From a checkpoint of a small transformer trained on Wikipedia.
Size: 8 layers, width 320, 5 heads of 64, 10.3M parameters.
Architecture: RMSNorm before each block, rotary positions, no biases in attention or MLP, tied embeddings.
Training: a variant of SOAP for these matrices, 654M tokens.
Each number is 500 + 50 x the weight over its row's rms, rounded and kept within 0 to 999. Layers, rows and columns count from 0. Numbers have three digits each. The size before them is the row's rms in percent of the matrix's.

# layer 5 attention key, 320x320, rms 0.0479, rows 62-84, columns 0-79
106:404577462489407471518531493532546482493481593468459493518498395484468532543508546542559571601518473459537542556500470620504508567449515498559472422557544558516497511509482440497525522521427468446498492493583509501472564503502484524499529477
096:461449500532525442578508548467582420608526539428423553537419509500515500521505504479526494497473527409487613498578509487437536490404472598435517484539485554534479592497504541512557519509491599514574523359465478455460540554466520486527479487
080:510405478525493382450460523416569500429470505522423458454468578548472463499507427554525475558464375503535496447386546543496494511480474510463569472468487498531444458549445508435556429510470541459556418587586577579518450389524497518580539476
079:492463534510460427483504507468504608452518463408543475409470581574419433538555426541538451479445497535585519437473582474466447562582455469459502497446523505486469508528428443458534528529512539493472418510628421644442451417547482508531512535
079:483450513480515447605438513379557554493515497512474505428459486589483465548447422510549493507454389534532462398470505441526510497581462551401560453515428409578454513572487482482528461536456507477479415468470483599486474546540511522508538562
096:494412462543397423492536497526524493439499612486504554478451511475530561545567465548488524496456507513459468512426557508548402530476490422513520458463597508543520465496446581532482389540486517479505483551588514485465440495483428576630514500
088:499440386518519494518464495496503473555515494475493495534570434428521519495517485496504514469467521518529591516548478551519502461477526432499404515538465389459538489484438431494479553469422504580508505571478330443453462577527556438512392430
103:562454552506498554479569436473530496514452547521539498539515431511442480491548490423437565431539482532561504577486473495379519511460577516483472360460448532549523464369422472520546480514496561527578481481531602496548494505496547460495460618
093:469419524538430504582433586488516487444498470447506484524473492545431444506495449390505484577493480437428476512488567541468582459439556453496565515522394472560441545496363518504474437539522418433543432575487453487519491554484472495496609534
087:520515511544445599586511456599476624608553532499514539480535448492477564441569531507511467561540470429529563555436464460537504447467536569509509553505576499515609495584470526550474570465589481555509514479572383426564544550469537493548503505
088:550562512414571478553451512460516592490474436589562518506485525404556455408540530496483432485599511474588431550448494560608473565611545395539469548498455503526502449481495485467471508551547499517540381526545507466476485470462475568512509529
099:486414562485400529490575534521641407461446536551510596461532432496487577532513507491430403537497515497507499547491541525548509443474463497609514459358504519544512506487544473542547557475538546517518453482556485532558551490470470459522477469
102:471444502624551539441464507504551500493487422433473480380555454536630502553617466462485498503518463522487556525454505522472474541579531539415498562511589492469368458557450453447527472548520492534460499532459520526520517488515488488422497496
089:437539567514517538495484551445495511462542502477537511460470516544480449505623570515485516432514474541513489499448430391500498483487618466474511557545488470503501599560387537466504491475382561428499471534518430616527571422509455482471593437
103:487444465508491505488475447477499456509500466522491590491519439484507546552476477522589477391413537564446481435420510523599498425580490451415545540582578494471530579475454515416525468599529460436447415443557506557550502479484542514505473509
110:497541425483406478536556445553482498489476486474487478506428498538565470501471471609470592541592570476584404517583406498542535596516544506520476479447485532514447490555517532601567582416509467559535544426504595604463441514527568506551469465
117:481579371453499502525569422593475482536471496543560600592409421531580541489517539472476474497544444385479559538494533588558538485451527517526488415511503590437556485435473452578536459492455492595564441529459476456440513474441567503470473483
071:524512532585565488549530453507506567516449579507487526455460539503475521444440451462477497477553547531451462479467498581594510399474442523556536510556511482532477440508517491584533502582387466505429511508532482366486478451452582419539514453
132:584516429454450540497534490547493473556453502538595453432416523550637551509536509496463580458500489408496487579449451527498581460508645458528420527501596417483469527463493470498575492456456470553583555378490507399497506555502473518458404507
103:427539530513559428530418570488500446503539333474566530468603432493484515437457568412411416511486553472502420462497471486467377424504454455482539498458457486501478579572463449584513463503532630469480409428531451502468515552459458540448544603
097:535486503549504489522449448507514552492515487524491550525487537448461453468484458543519491541481531539523447491582465534407589508443412492414568495531526564580480543492517462524518534459487486468521517560494450549592534401602514530484535482
107:510515537492466542397418524409555411492496495496517486538638412528412473549478638530463494506470422480567500579510494510501499508432398499485492545509545513534444516493457465497520545511493433414488485586594488511563506466488484508535544484
095:465580504455547519560534424532516458546565551498548439602457315376547498452437478423460554497557478480458560505491442522461423528442520507487511525470530526519556515490432479575431428471511541519409484491561557447568540499485507461433491464
# layer 5 attention query, 320x320, rms 0.0481, rows 63-84, columns 0-79
107:428507523514575525570445532501484526519469481503477494480498492387513491492520490570513518505535502493484523534527503545486503454483502526522511516401432545585528461541445545511534511469528451524602523557536518638543525499470504468581528475
126:417555485584528403515471579530537527395451465520442483453522631502420455513461540528588495457462509555592385572430503524497479519483425479582535460494554532577462480529508479498466580493458467538471358416499529589461534456465504545431491569
062:410576456528600540495498518552484489434411415583434542549515567461521520447521588482486494391521420537556446563446485452540486430412489535501533450556465490517456563533542515422476550575476545410480550505548530558562453506490471552426582524
086:445528544527507441424469536520558489443536476493548512495493496519458474613534418532608519509438519456566421545417471523465539459493474476561459471487509503565516454537568490542509566508428498430507409462495484520497450491514515498459569600
087:533554451491484537503455516512492505432499433532452564490502502442470381583552539529555442484487541542534479506538545476475518497607513497421459561517490491634519539513531443525470449405526497486569530547527524578489445481532516422468593451
100:542491507550547520539468447592479483491488533477454565474455496580477475456438490527405488552548478456461574470496423459401502544524538434482496548436521544445517438464540518350492381481485488555485574495522544581513482460512429441571515439
093:432486528444479512515563494470481609532480477470430505523508443479567586441554449496517509550425574439457486459581479449486572467490426468424491402449563507481468584411484548485475579492512516496446476461431431523502417456462560511467422456
104:458587467521548452465557530425461555440555572410494512556463587515549509465390530571559484568469601522480548467440473519525501460600446594444512517508544667481502519451535463539464509553483536483424481468491506549422572479538564479479512444
096:495425446463391506539561439452455457509444529492496457396419518602604485559438434470453466548460484436534598505446471439436514556494509438503499553498495463525529427499518419370453490563460454539481463519475555498543521582443524506462358493
092:503498453483436526540531500564515460454495525529496531457503518577521536551516443423583574414563541542443470473610540355448454517552536465444517430535499452465482469539511468504562517485512522406570537554500453507616360627557432508516529498
100:399533478499498462527476501470341538546530560531477448519443466480469426464501516484485526485530573405502557507429504584524475603424457544374495464524556517577530491403487511540476393505385505513575545525537540484455528494461555542521515555
098:526539576433504475538575467482458460439512479508494483516494428557512490454456608480471372470472462479437557545429545514497475448540523469444558470488511531477553578428471602473459458466513521503428502415486398532448541510453519436526496496
092:451482508500510532535507465502548632497532385453471466464628458480430523522550456516491469614424462412521450521454570547477523496555561499449549507439509556445458426538539458465481507465573536398486493445507433493496512476557515476453587491
108:463546541524494462496462543596481595450532466519501480551494544483542472486448450436535482488450471489476430425492510496500505528506520492467505511476552512530535519550511470554445533507379500519577422400469556530408439532449470529472459531
106:433395620446538544432427584566530506479510524572626526394470577469528469487549462504425353441499445478418647420550491535493423522451484522468511483525622501516452422447489464532481484550577481521540472459506535495516506558531496494478547508
105:482454525482488436469555528529415544381520597539418468507594574454543450558361455510570568457490525549520508375545573487525472385538511470565458513481528486602502510543451589517494492535537584520486434402475457465577522513476626536523601532
100:551486456408473468497447485508496486582466363601555544464528501532586590490566570543478490585460525468500509448604483523399508450402594424501470510468462536511561474491465464512499543460537548482495575483527503378479502590586408459505535472
088:468502624547543488456496511480481557487611469476465489526521516453474431444520538561494484525483393499511448521539475484448572464496580533506549488519513404508572495508535516534505491496395530412420436516419498495430446526444455479496480496
108:431410560502452466444554535483486448421420515494510426540540404423553450509599543442498494436575490546564475553513578506537539562544524554534505497509469487533513500489461475429484558589399418509485534490609521510442506439543494521435444466
111:473503496428504551478596449577509520445535467565542550498497508534558473493461555411480512484615537543470543583374473464554527439462517451533492521459432484469497475525514533463472510415477538570520570541575496481528487649504492481543490450
111:586423524541461554544528499534518554592468526456448479504462487444459405487584491504522447552532547519462544494397589462518505542520544525518537563477593569466527491456540426518611479514503451518525457452451542472499507572539459489479523509
110:471498459492400436534464528560504477484451504467497471517588529516503506598496517484566478480391628537521480452494559480453556544519527473487553516555559569521502418583460528442586567525502544440595500516486529481431549590501491505480473478
# layer 5 attention value, 320x320, rms 0.0757, rows 0-63, columns 0-79
105:502463592499446562454450478489558559577524453540511526474466549519608431549478458474482554520532538550495413482464457445523549517435474515554498479545489472413503463536447464520496480422421636502516463342566530433468577505476590557537557435
118:531506513505555464537497432489433652559514526484483551411440551521428457510547584516555467569468454430503544558474495551443505504476405488471454510529457518495449525554580470514438523451542595470526547464516538469580438498541586498546564554
123:534537491455536512553558510426602562576497465513520525510571496489564365461460500480551459498442442479499498543516520470512524581593565430513535468488472593502584446468522494656434440421524510551444431408534555568481443444541476468474434516
115:499550595488493569526497502461552519520528512525630534566527524507505456474518519569488535456546489493420572449526531488497518489566507501525559503519534566427506519510534430501404382558495509526442448364557500556513525424506398451483469523
122:551477439436483571451511560514552558464548449449528441440504492493554521463502586477506458558485482645448480496468427570509538571488506469459524450432506364512479572434514508511470455554544405534424453475540549559434550483429516486530390545
110:419556462489504500487423436504480468510463478510470463516500457502462619553549434398495590420521569510542539613481537465506550460487491531516521509447449483513491520497527561390518585529515507516503582542588609551500542600411405523512454403
115:431491490495484487541586441462496470446521519463540426520480485558482439498500557570557535568459486535519499564516347547483524446514429498435478498468481566503440552549541505492478450470437490453391523542395565474544410531571570427462496546
110:431506534390548485460572488456522585513608504569567439371522557394552553412439471504458516548537408497496507537495486550585497467491497513523507539492535488547504521465566518537495519560543525425451416585530435393535532508510534479522510513
111:489447509517480538486495439499475448487467506524469339469524515510495546541524446453537514507478525561487570521505370490563486507514501506519517555497424503555538515420491569510526483536589488441492551433521476522420430508454534402474484550
116:505413498488480553434465461512453491402514559423560448519515458522508492384481479520450487479529543503482477450484519469555473491544502521509529515500445531528573448446476490505499438465540513503532511535546430465477521462528510465446527536
128:505588491487498572518529566410501543527571475511520455472553517552511424568439494584526450434516478552480474519496385460517492555576475551428567545573473593466483461485485479542463465498604534469548399492466477463491445502562460463434548618
121:522563546456571557471473431478542480508540494521523452600569456496472474471453592538566446431499488510523527465523479480461414490582588519454480444530466568483548403449547488532486437473505452614556425433486577486358463584511455536427456513
114:563515563473469525547511541491434491553516526463499493546401528563484416549613505564536455543487539418470559520510519566515545476522534537470528535461422548594472436456444490472513482522468461540579565509558477521500488522537559436589478479
109:491539590553568591535492415473563438540508479458505576557587512604476485477469511522499496473532554527532512531627488463554454544531484504465446470467449575489526459462463458518513455450442549485453611507535457524497456539487494464501394474
120:534494470511488503508529531562493517554461507503511457473469425565535562448530467461460540414500517457455505377479444502503533469443420500535465549510481376515455457523553507493459457527526582486518546549446515487539510492422514453538555510
103:511508468573509552471534489433549452456469558463479517508516455425642503506418539526536444497493448560399496453547491418491503475455536467489581431489465441468479585491485484577512503428460473492488416491517478488521478588463468493421395479
118:513466484491469532492446564489460532467492460562389585459499530448518518497448431488485594567520518556465564527519569384492478555485494456588475512535503538441416529419521607480432438461491499490531493471567467574461489455535441491448539530
106:611413536472471513502510504500515577550532501607427485586483522574611463430473529544524488454473460490422497488635386527543526561448444524503524538405422479515463493497521536529506524481476455569467486472497436502508459455514510469539423593
109:418593585533501547601434393513503492519524518463512517633451514417440569536492422481463506484508529424503504474419543521504486508540564607459602518526505531464486457512456520515620458558560499472578441473498529428414513558498509578524523352
111:492577507535568485543519451446539574486474461577547438543525536466453450420564395472524453431456529525417479396482476528486427539513457511536530494512470536561507506535478482546517495586523512445512510548356579481480431444438497489484523577
114:586530488550531510488509571501484502482478459436616565457487500499492479525496570538464522495527568516519559568568452553478489409609480592498496405530464456471518474428482526454497595578429475513483532527441524542494468617475537525573451449
100:531564498525496484477456464536573501441537455478529504488474517475488521501474500506470606514477550514534455586485486466529500387577591518497511493512546487566540529430564525513499612482514470496412402507494548500452543548585403542575500464
112:485558566476519455601483440526532580527520460531472510503446476484517472444480431518440552553482537392560506481460447562563593555444377519506523475468585532427489386512526511475483451482388563439412470461524597519447469512487471443495485570
112:516498449519432491485436499472554449471514445491471530497503520480457518516472468443469428400488518456522440515500493503497552421553551454529566492507413573469538483533442394536533445485533535550456530541475476517538638550438485557468488421
112:447503471493532555415529533533585493483505515505484489505518471467484428475407443459477480441494503572547492490449472586465469565518462547536519478514547619459409512507539500519481533421595518528445431548451460433546481483610524548383507537
104:462529491500471525541483541490487558525441440576503514517421462552445500470586456467426553422526529528626547507447501562587454510440502585490566433447498527547485476554476449434512528518479475432447490469510495504404538498581490535521546524
108:524464476506472423491539571575498687487584506545541449534459564496458459453505404526467536487495501510448542492549415464503484524472467415468471511463638379518489591531475562525483547519497509479414343434450550459404509539487514498524509525
115:648561472531537507525495476558520492554511508484558550478504465494551448480469542540532558541405537506445516452562491373447463442542490415468469523559524528528510487537517420555479427420513599584502482485456492479529456482507505491469492559
115:490506510469495589534423463480539526518406482490533513495561528525520490473543484546453487450535354411481635429596519571527556531564465465568542474580380542488508482489525408502522473479454575570497494476518442500493497454456519595570456478
111:540503515476504462467523476522502517429385480455579465460510543484457525447575511440530512461530493516449532518579379549403417512539468431460491459411465514551528485429594505474477586556547503558469460480530534492462533592505565579500466432
107:532455457491485536539562430447527468478425458482517358569493479461464514478416494483539538555527526536541471522520416445497454507473449488491566531568554395508461510431559524472518532384594483512429461556574456588556500516513468455451456499
117:545478455501484443466480491551515552530359456539489544506522504446573467477515576520468487489495465541507533486605527472472517503531538501477497493527532483456467431405530481544520540537455523521516482419660489479518503551466500545502398461
120:495496463531483538451526415456551509488434583521574552593579487523457482549387429513462516542503503491556564619539450458433464489574552457546481483541485505478563527444518443471527436497460536516501462422515498519507508543487501505431514414
119:474503529574500423599443447514501408533587545522532469474458499603487528590604484484518484420509584520474443485451499479507585460485479523474518468465505542430513469563404461470446431509484536468581550596470476480544438545445489435501521404
113:545425563490429448418538432495473449440465518536441389546392524600550460454510491523499452592491441563384522438485364568500564467512462470490549507469445538481473567535521471540454499552539582402385433557496431416504575498592513453457578483
114:490492524538486519544391554570458405589516485525460549477445451520550423578480481569459554500468542356562578416560539421605418551482511477501434527559469513448528451510438579477517504510428560509513558570563518493503444523473498491463493563
112:559519455446473517371468444503557481560527537523551485494479434471402523483519477407477515497588512530477552543385421480489536402537541474488642468517470472547429453443459553551508588491584511557501455522556462428554476526533456514526566402
121:523460458496516477570544474571513535416465537485590558475505496523468515532558525524531547588429566533581519438449411504420531533544520533477489475520657490505435547548569528500469466472548565520434455470513554493535443503587505513493462557
116:611550507450471534469470616594436405483490536394513485419581515490496438479457542551585493536436515502501471452453411489481462560567539611450454444452489588491436452471474524495483496514539465567523564619516497499461411515551517549489462552
119:435518495525518504547531512491568507507524443436477432513522490577410479449488436496548583407512515478575478553452530575545549513460470570536479500540454618569467442505510566492407511508523520561544621539387533522506538504507509484551659563
111:557396481437426414490546572593537496585571390504437500498566472497557528460468518516488518553518441527521417459518537499460449541497412469508454549498463482483465469494556529484479484496460532526565451469522450532549477437627465539469504509
105:489552481561412483355562514519532499468491463522492411472537493542554480450596421433583496478467483558574559569523504545555436503468510512439446500386489518509472498515438441517526533541468448459473533507504474472485442486485471404398419480
106:460409538511446397481550549453522534554530496535397513464347493462469497502413534494416424445496409448485487495495462496475516570494536543425581505595641487506521564541503531443510548493509519427462455466437501457440526447558496454440585562
116:470489536572530546572579502442465532501442579573554470504482551537463475470432478486513561559517473490426479520576569564448539496523460532486449513590446509481580451569573552537499438411560536468551441533396484493506546501509547472557523524
119:488552509514501497521510612537474466531550548465516442456490425486512500516431539540502472508444461523439511423480610502569484512533468524508517557481493547501479396455447510514430428579541499441519582613433416470473423434569464476426525514
130:523513549446459510571471626566455518554552538545590590522578571466529460468483463527552504494490492388451486472504534487498465580480457513467454470514516567481484444475548510514507413619490494512495470504447557546456452552583499558486454444
110:580553467447479533489551444376432576521500447496482537380422468493481451537495506523501521508480442568524496564547512481454532498466510523464574531522483478403477416431430503463454530405518522455542463452557452536491501495484488391471477469
110:497497542540582417551566523537442498541452487554559433497631513473465553548573535494483474453506511437525488416517536582401523503517520412430482505562465449529509586583497499519495515473458474647532478526481615475584450494430575578511501574
119:493553520542359410588434516503462571487532555513514465490486372498490561539510459457563476515416565430490374507460539477527491476513464520499508537500497453562483516456482550457458461510470428439518474473454544514383561513557487552435567492
110:496469410496472445434509527465559540479484480493443567444464487506553390539529464465507520462460500481564517559518483380466541530528503501496500494609632444474520516510540417518547479464490503467441450418537559507523552510518442555422485500
124:546502490387507546366547565488514367426522593427501518493582490528521511379543585542519489583541516579506519456524515508494469484545540522594418544481491529485556550354503478528518489620539442520423544512486466490422523556431496580481343435
122:461490433527511460509369512467500459443541522490512477500495437470545590467525493482513560522452522530473421455525442440545424535431550480463505477404528328524579538438471583522583435565505434492485519470465522613463543537379489497494441481
115:535491494535479423514495570471464569535532469539478424450473511412534417532526439497507585539478497466503393565468555519514419541527460508477463450469554457435565464477498516526535541449488446538532535455573473531471522508583502505519550522
119:525548524511488538500429431509561395445519510474480541511462469494513485511525515503576545548504532543531510499450461447491534499463531468543544492498500515512472559483539443403453482456557527506552563425580390503553459488482511491513510408
112:477467502479428541458518522624480483516454543524447585476568481456511527463416471463516492529565567494491566526443548584472424592522549508555510483448461558466355610542670595481496533574497454600551471530491593559461531520571572584447510537
124:468597487496520548445446411445405499469417565469440432519438497544416533513464370446533504490550566503509477551496594458495455470488458533448491498526557435439552513523491512494612540518554533517578548465534501426482499546487484519543453372
110:460455540440453478451501423553465511457507493516562595474385472510491531589500471579474383372570479581469496551426508528523567542488500504500573489456508453504480561390412537472366555630495432503487560478445485552448517529479518469533521533
119:500404457413437505477528529462473502519632520505514462524568527368535516561527571530464476541606586524508532478490418541481433525540513516460501476475398488498540521460420436512532436561453469455427417484538505486459431440532441407442373522
118:512462510474451539384382403510507525469410521547574581527479548455543453614484480490439511497541516476448487537630452492472517468496539518515465452519477500493503541478539467570520591524455501460531489385557548509487548598464498503508364465
115:467572511507503492543510522549426493469526486485605502570591539502515547405562609494460526503500480486504544456481563513465520427592483491466476424552469497570554422417513585542518449619474518551427567495456526546515536499518560504528530436
110:535459453525545474628489555538420467573489493515580554497503479537543521458548635581523550507511487563451495430530531371498541423402592518447445550495523438621494475491495494503550541441435585541470518545515430418494492418434426418547425450
120:520493653549485520528468488528473542538492510525584514424494486579563468617525478603567556532479511466488516450531552574549583511485475552491471565455575459489479503594555542506355506478440507586507489485463439482497475476497494466526481459
120:576467509452491443552513507452515502566485464460423530470532486518535416502443541509526557503487420516552528463550526359513455545579589448473480512553483453523551405425524434552540464368466556548580440463506470595511488455515498502455475529
108:476550547465573525525429514391516552491510480431582594469519483645493488502551518497516491456509544484582511393444508543581492524468430530425504431560511539504517505565495476498526545565483488590517551495527433505500512526496541570635465529
# layer 5 attention output (transposed), 320x320, rms 0.159, rows 0-63, columns 0-79
110:536525582501507393495389449520439524526591562572536474520477478521540480604535550409550551477465549419533468502595517506503455567491473502513454487559435509413468462479518479481482468500506480487473552537619426441555617543429520486548584581
118:482504560485504458511505471515452535447469442559441521602493455505490492564612501550474604554503407454480560485444420590488495471583532441547501552496523547502543450580568501521491487446453467527523550491579528449500561439447412571597523591
116:466521456568517534586578464431625557623583495535434483488543463522506479451569481553586492535415475485447501479510496641497520554498504547544481482538458547436504483540583302522491465415444501508490514466480529404492500470529450549474423439
108:403455488489530538504525537523521409554508569445494556497489484469501503449514488482559502490436478550520508475489419539495489531487447529489512483481524485509569483496572455496500435462438535458472409519451518498490571420530527282505530497
119:571507415504512490535541495544511587501523453454549482535504510403509554463461532470535515482507502578494464546451486499523557491429579500533495568542513426509546459486568558555429476526514467552495495472512374501552501482528514488509426443
106:528482498452530503420509494586586495497496538525427497492478488515527659365486538515541616483577483549441481545479515510596392582449507486520504503458598521581526495482463550516495475501495387460576528413479519564448484533494483454498501531
114:538510463494562554537485421400530592488473545479525450455523486437531506590546463433543453482485504537466503465545414533367494411547490467417495547491564528510457497481505533596469449530461461511430520412436550598436470513446613448514512499
108:482603496508421556421501470563494479553524514532601476455514406413432502568497526579499466493586437453516500495463566514561457438462522466523472552515541473461553566456541499558572443479493526476448527495569488637469517502485487514508510487
108:551507505509499501492509502518409511482455516563510469366541541477511676537536470476557439409504489538497493533475488459476563505512523467537571529456548522511444543387478545505427437466442458606501522477595484627512482493408486468510443470
113:521536506555495534499564488485502438474453526533512464429399491541492459427458472408519469532456510569505454497551451553546475587433420588490457515457481490593578466402537486535537487422422477501495514598562374513517581519559576484488557493
116:507561549429492644474513598514560515524534527440492434433465415486467485541485526506582500484456489604469493489497482454527580438533440495473526453555504491426459480475464498507432406583470413523509501482441557454580467472510560562366479425
115:514520552527554455523522418569451446559437490465533397490518533499503487466500339469618458447540451508522486482574492416516581524538517525468478430511485517466460500582483482517481437496532489463470558494580520491474481537527466502555481402
112:388495510544559469520440531397501509521504519575448481574420577533458535501585461468553417547459521552488534565605602492560513433575479605509477565458463613562567479491442494523532488473470496479538454488471501523466577564482499523487534430
105:460456536571581516474485430487473482503509520406551475513470549557518480469440496524497515534497483635532455468603519533414590453469490488524408503476505556466542501525568397582577471604468514443473573471452524513621497478444556460536498492
120:501447591432509449512452515493447467526485506515598528395491420488482591405519470473516508527531497539533531430534424516407537533408503516531557487469527381474419445548410472500435553489531544536444486506532477513387508456479554488505521536
100:516449552630557550476495421515524372508461520426478549526554504523590478461438555508525498510519492486447500507566596480490458442420474524423499544641559412501571522448551539526464491413421467544420488557519561497486444494435643494383519462
111:436403478444453555515555510580546527363550518587388491415405483459460532472532545463538527561483525491554434548481480457469422470426450473581551432515507496433522444497524526515597512491521426468486544411533529544555614505559445530434545500
106:513406438540433557505414534642460539471527529597458477526504488506505535482595528504559462577498441601554477443427503616480599470477554525460483533507454503489600430463472543567479509509543543529468490499535411468492491554454566465462464573
113:452549518412500541539533446442501534496496410511543477513534506503468545381581573498506469505444457388467514569468447471562529452468567589593524475538516501408471503494577529377463488573565536436511494523573481482483530576502467498503476500
108:538568500478453524499560506469492536493467374571560529459549502464431541470511470572493479439434501510493549520501438406524532509508480415527534583525512450460449487455467541490632491529493503488493411503493498536513479486501556436491510517
109:376441490469505591543483498455540545438474505403506554453475558472428488470413564528465501456526555450530494579528539574424450419547455518493556508484496428547542499490490524479552528440512463530505551567471551590523465479409487473602630517
106:434554526491481475421573480526559557520405476440535524498525418460478534518482479440474557539464535460465508594486522591507423504498518524485504449439494407558521540532441470433550526398570477462477409538469633547517428467565521510493482560
105:542456507549577476594539480465533642517569486555556454516436469481512588417533526507549585512503529526484501467501448543457548603493469539520516481378511469392517439548423426495594489546442478503504477506473448578552510518508436409482638521
110:523443514528390516575472547592613370485513428463469443533507484440593468540419530489550418574433511479443446475460556440480515547551470542593539549526393506477506568479485435572423458549511517586554473503462472454531530541435484547463515455
114:538481457609579468444511473498545475440569516476404560394548486454498487466557539535524537505596368497593463496407545481519471472529499552547432392496553565530482433552574560502474585556556435532485514498422477431470522493498459432391468534
109:493516524450510527479444465542573588490556500598480578504460528519458516491564477378541507494456438530617495384520486472483508477431529439541466482464494594459491449434394562455407486473485492565579439468480473518452514443467515483534561499
104:488492505551430475534506507526492534512507446537456506529421496461552586534420504563424497551402454445493557539525428569468477504397530528554500448594582451471490456428480408476482500512532514481468484452459546422482412547563390540537466460
109:519514483509578513556461559526483468507515510493600482541470459446455526491442476548497588506487544519459402403415493396481445520513525420439479523587536417465478507608518435477498535437587505497437463496557475496500516510537465536555462508
112:447476497478542517534497409461527390597470419510430510542579496540463462550530517499472399483463517477440527436634514519506559558489402545440471454491490498545485430434514481464495510439394553493443519554554441575459550587453508539448502493
108:612461449500467465424535399490461542508419431497507552539486602614455479501517500478434470568505379504450438455480524502456544554530475519475528508515432610485431582466494481435422495501561432532561433470518522571569459489491531556536561504
102:575489537518416526508510550468526541497496536473522536535508467493472558506502557471561485524501397511520461569393605478411522490496517442538522498510538432515444482432461400532526495472591563520452422544620467555600434407488552472539562617
121:500448514402440529458456474556479489540494478505549534482483593604489505489577527488456427538426326508506395520556552544524472470523525464458574473464505463532505581482451610493519585457432447470572491381465410508515470594500435533493526505
114:467517478524445584455446521484488478549521519505532465505526563496514476466453462546597447522555538469525484522455500471439471586532481439418534489561502526506471573505573451519444419384500448452473485478558504469547492579408512419479572475
113:509526420567539466551454489502513394522448454557619525506447578659482572443383413481469595457511584500479505508521447428396538483524476567502421497521458490412489443493422433545392528531494574497605541519449633490481463626418537428467647489
109:415501554449447395481510506600424609463518392504474508555523572516495512541537485517511521577475524566467395453488500435576484567487508459530479591516506488425465423431548434470491492490488458465418476448435560557489586592471593465490558478
112:450519531474537524592464448556493533502625497519482507500496432591520515520505455506442459440519486473548452453556489516588508570432489558444465500470464509497455514530500590449593489455478537470460494494494560517513590583555501481406539454
115:495550566432525426508453463504510467580420539547449495447512493459483433519464423476531561598540417613511438569394525582520438481508496408535558490516467560440427416549486486413435518492517462438559443567476505539445484478519590598444601480
125:523494469539465403563544567484473486435459521472591481477534477523471543603521504501544605504503558489489475495462482479488503456542484468460473593523605456593469455473514542484496487510524481519444546422493551534471549449498524458481531602
113:480477477428398572407429528568480514576486572503560393499578469436516520475470507501534478505514522519512424434510464507485564536536483490481551451474493536524473544559536509516590600490483414554545544578407532590475520523450556541488547537
114:462488609496533455430501519429568447458478500515523531524499464503525481422553480473556555458524508505496422625452543545516555413535565641503553461464481592503503478459489449461541445426484521552538599478467509339533531334533555563548526534
106:432418445420451402513482464454597511578485479517459577503486405515542525465553402474472582565513503481476569379488528563461558493576429450369495472491423499521498566437483411546478523612466536511495493555562495523468484547618394546524533524
104:455490474473494510524581451463593557383472464435514518463558434579535487527562430506463533446423496517604515535517479469591532501498507540444492491469555491505479563470478527420487558536523454493518496526478485425566482506476493528442441581
109:442492454457467418594471490461393467527544482463524557521396483379483524530542565516488406509536499558500534567450396501486529554533515489593511416534536506464529562440544491479569468458471540474476464480505590421379495449531495539465526571
114:454560555543431518503455547419493541530556449483543527460478512463535504534585430560465521526553502391512421487619379571505394546551505535542552446543420438526539439492550485565541487436449546553517517561488436451570569470416441573590536482
110:439533429489463606451538517511508430555540456598510469549538462481528414468459435580496479425431470607459546544495565574496522407472523469486534469480522509575491450569575433535529488518501439542514599484466461439372558422582543538439458547
117:435507443471446478396553598507486522496597485497564486526414517490447547510447462477459502593457574450457539466425599453451417485528466585471443502532524570471519490543505535477615432563519512436498504467416441460450454531485417506527357511
110:548554509512500578533473521447512586507418563550470514416485549487497450547556447373502562549470388589514521512524503434460468499538564555577453527529557497512456430489484507542582520516468488523511494481540470510595587452460549457456521477
113:592415481572611465582439483507581515555422429491562477463473524530452550541540577601404490509563532529476520462550477500550471439572464431506454505470371430569508500418516534501518511441547495529502472538442540536558469486615511533517541501
112:568485483491482513532612505405557491480503539504493498475465475497546525547501521511466513453524572524507530485490497413553447553510581592537589533504454455501452550459533543571491420480457526459500540494483557522355513563522463533462561484
109:487591564527499444491488586520561460529538459491541614484437457539545543483515420491439489500473401447444461512552503470496564580500392423512570417530509510536478503476552455473501472435468404482534434536529491368471489604507453570482556461
125:525546465488491535441593506541435539500498514360479568472471580461510522511522484525447467472528607529511443525543535478456521474554495461546420471501514534537592517412497520441497476593457483574526533491419417494497520496455509461555434467
113:597477573554458548501535518385432527492555482515432507372405627550563585499463490452429447522497621426405464484479545478522485491447596521491461460503509462490529519501489536476627478498466546467414470495524484504548470503508498466498522555
110:497560576529460445538398543444422620373470491444527580421473476407548547514526449547492428541526515430479464536515575538407515489440502502456470470500415565419576454492575479614513487437522393450506405482503509476436494495506481617586493424
116:508522434441486445479529492529433463540547495440557515496440524553557422398553509363515544571476555496582515479458526437513472468452511466538455468516516549537530435449581462468374467460519515573547475472523525569456527446460571523491577433
110:464426455502492465482539504498486527447510492561471507532482484464467463453482434470411551533498433498521480492443577588570558587487417535489514448520440628525432608488432632467539511539525475448431558490483484543516490499460504471477473546
118:548584603495562471460541439527502539523523485525548435477475493620471505460459464493489501597471496464514351592407530518485394498515503485503448456513539579466515531501506506537559470493559540576529626558482401498502512497457557537510520518
104:532485532517453485516497511518497487517403438542545526549511515412541556451502560467485432426519425564538670620414458508424496463586522539462517477568507430504487484484509538533444522578462447510563537476499552441439438550502505459477524569
118:511530487528448543583546558536586520490440498548527559508516511465507437631431491484512467511570512458508500439527511493540475594539453532492432478440577460488473554489461536427475467548413444464395465518527518456606459413538484365463548431
109:430504532490564464521394443537484492557459513506466528516471542559487472569500512520457412515525475465548532509570489442520475465508544535552481468464593500568486574452461481496577552485551449501571502479593495498517536514448505437437558535
112:482545607459451477547519466465467379469547523447590550553513480471494476466544505442476539499447449557528486514451491546467544555539572434344484456564476390561522596526535469538495434521440524525499446502534549391486570437525499527439500441
111:434516419549554516563475487504469467564502521476557504487623486536514544453477525486514543486465489584525460502543519391479463431482556455504481564457541473462502514563555455505488496459526538548458487464563411398573493454489492513566559500
111:442542501455548513469439413483428545607520495513490443390387455507520486507502601502509624454491411457469524489570564526510562471479500438448555464504554493560473551496537441489519523470513508522510464542546490467509524501457622496477505521
111:504449528506550560505511536425478473505546516424494490485491480474566457495498520566488523506463391479464407433471522433437455577538434478451482509498523524482552555510480450494450541487447566565551524471580464563471521500492584509477514416
104:508541570412626442447450574525504490470502514403535533438564430539502536493488565583616558417546483552638444461564540423537477471521552477425453502564477471476541486509490478454466427392483495471409478589496462487459410431444519522558518491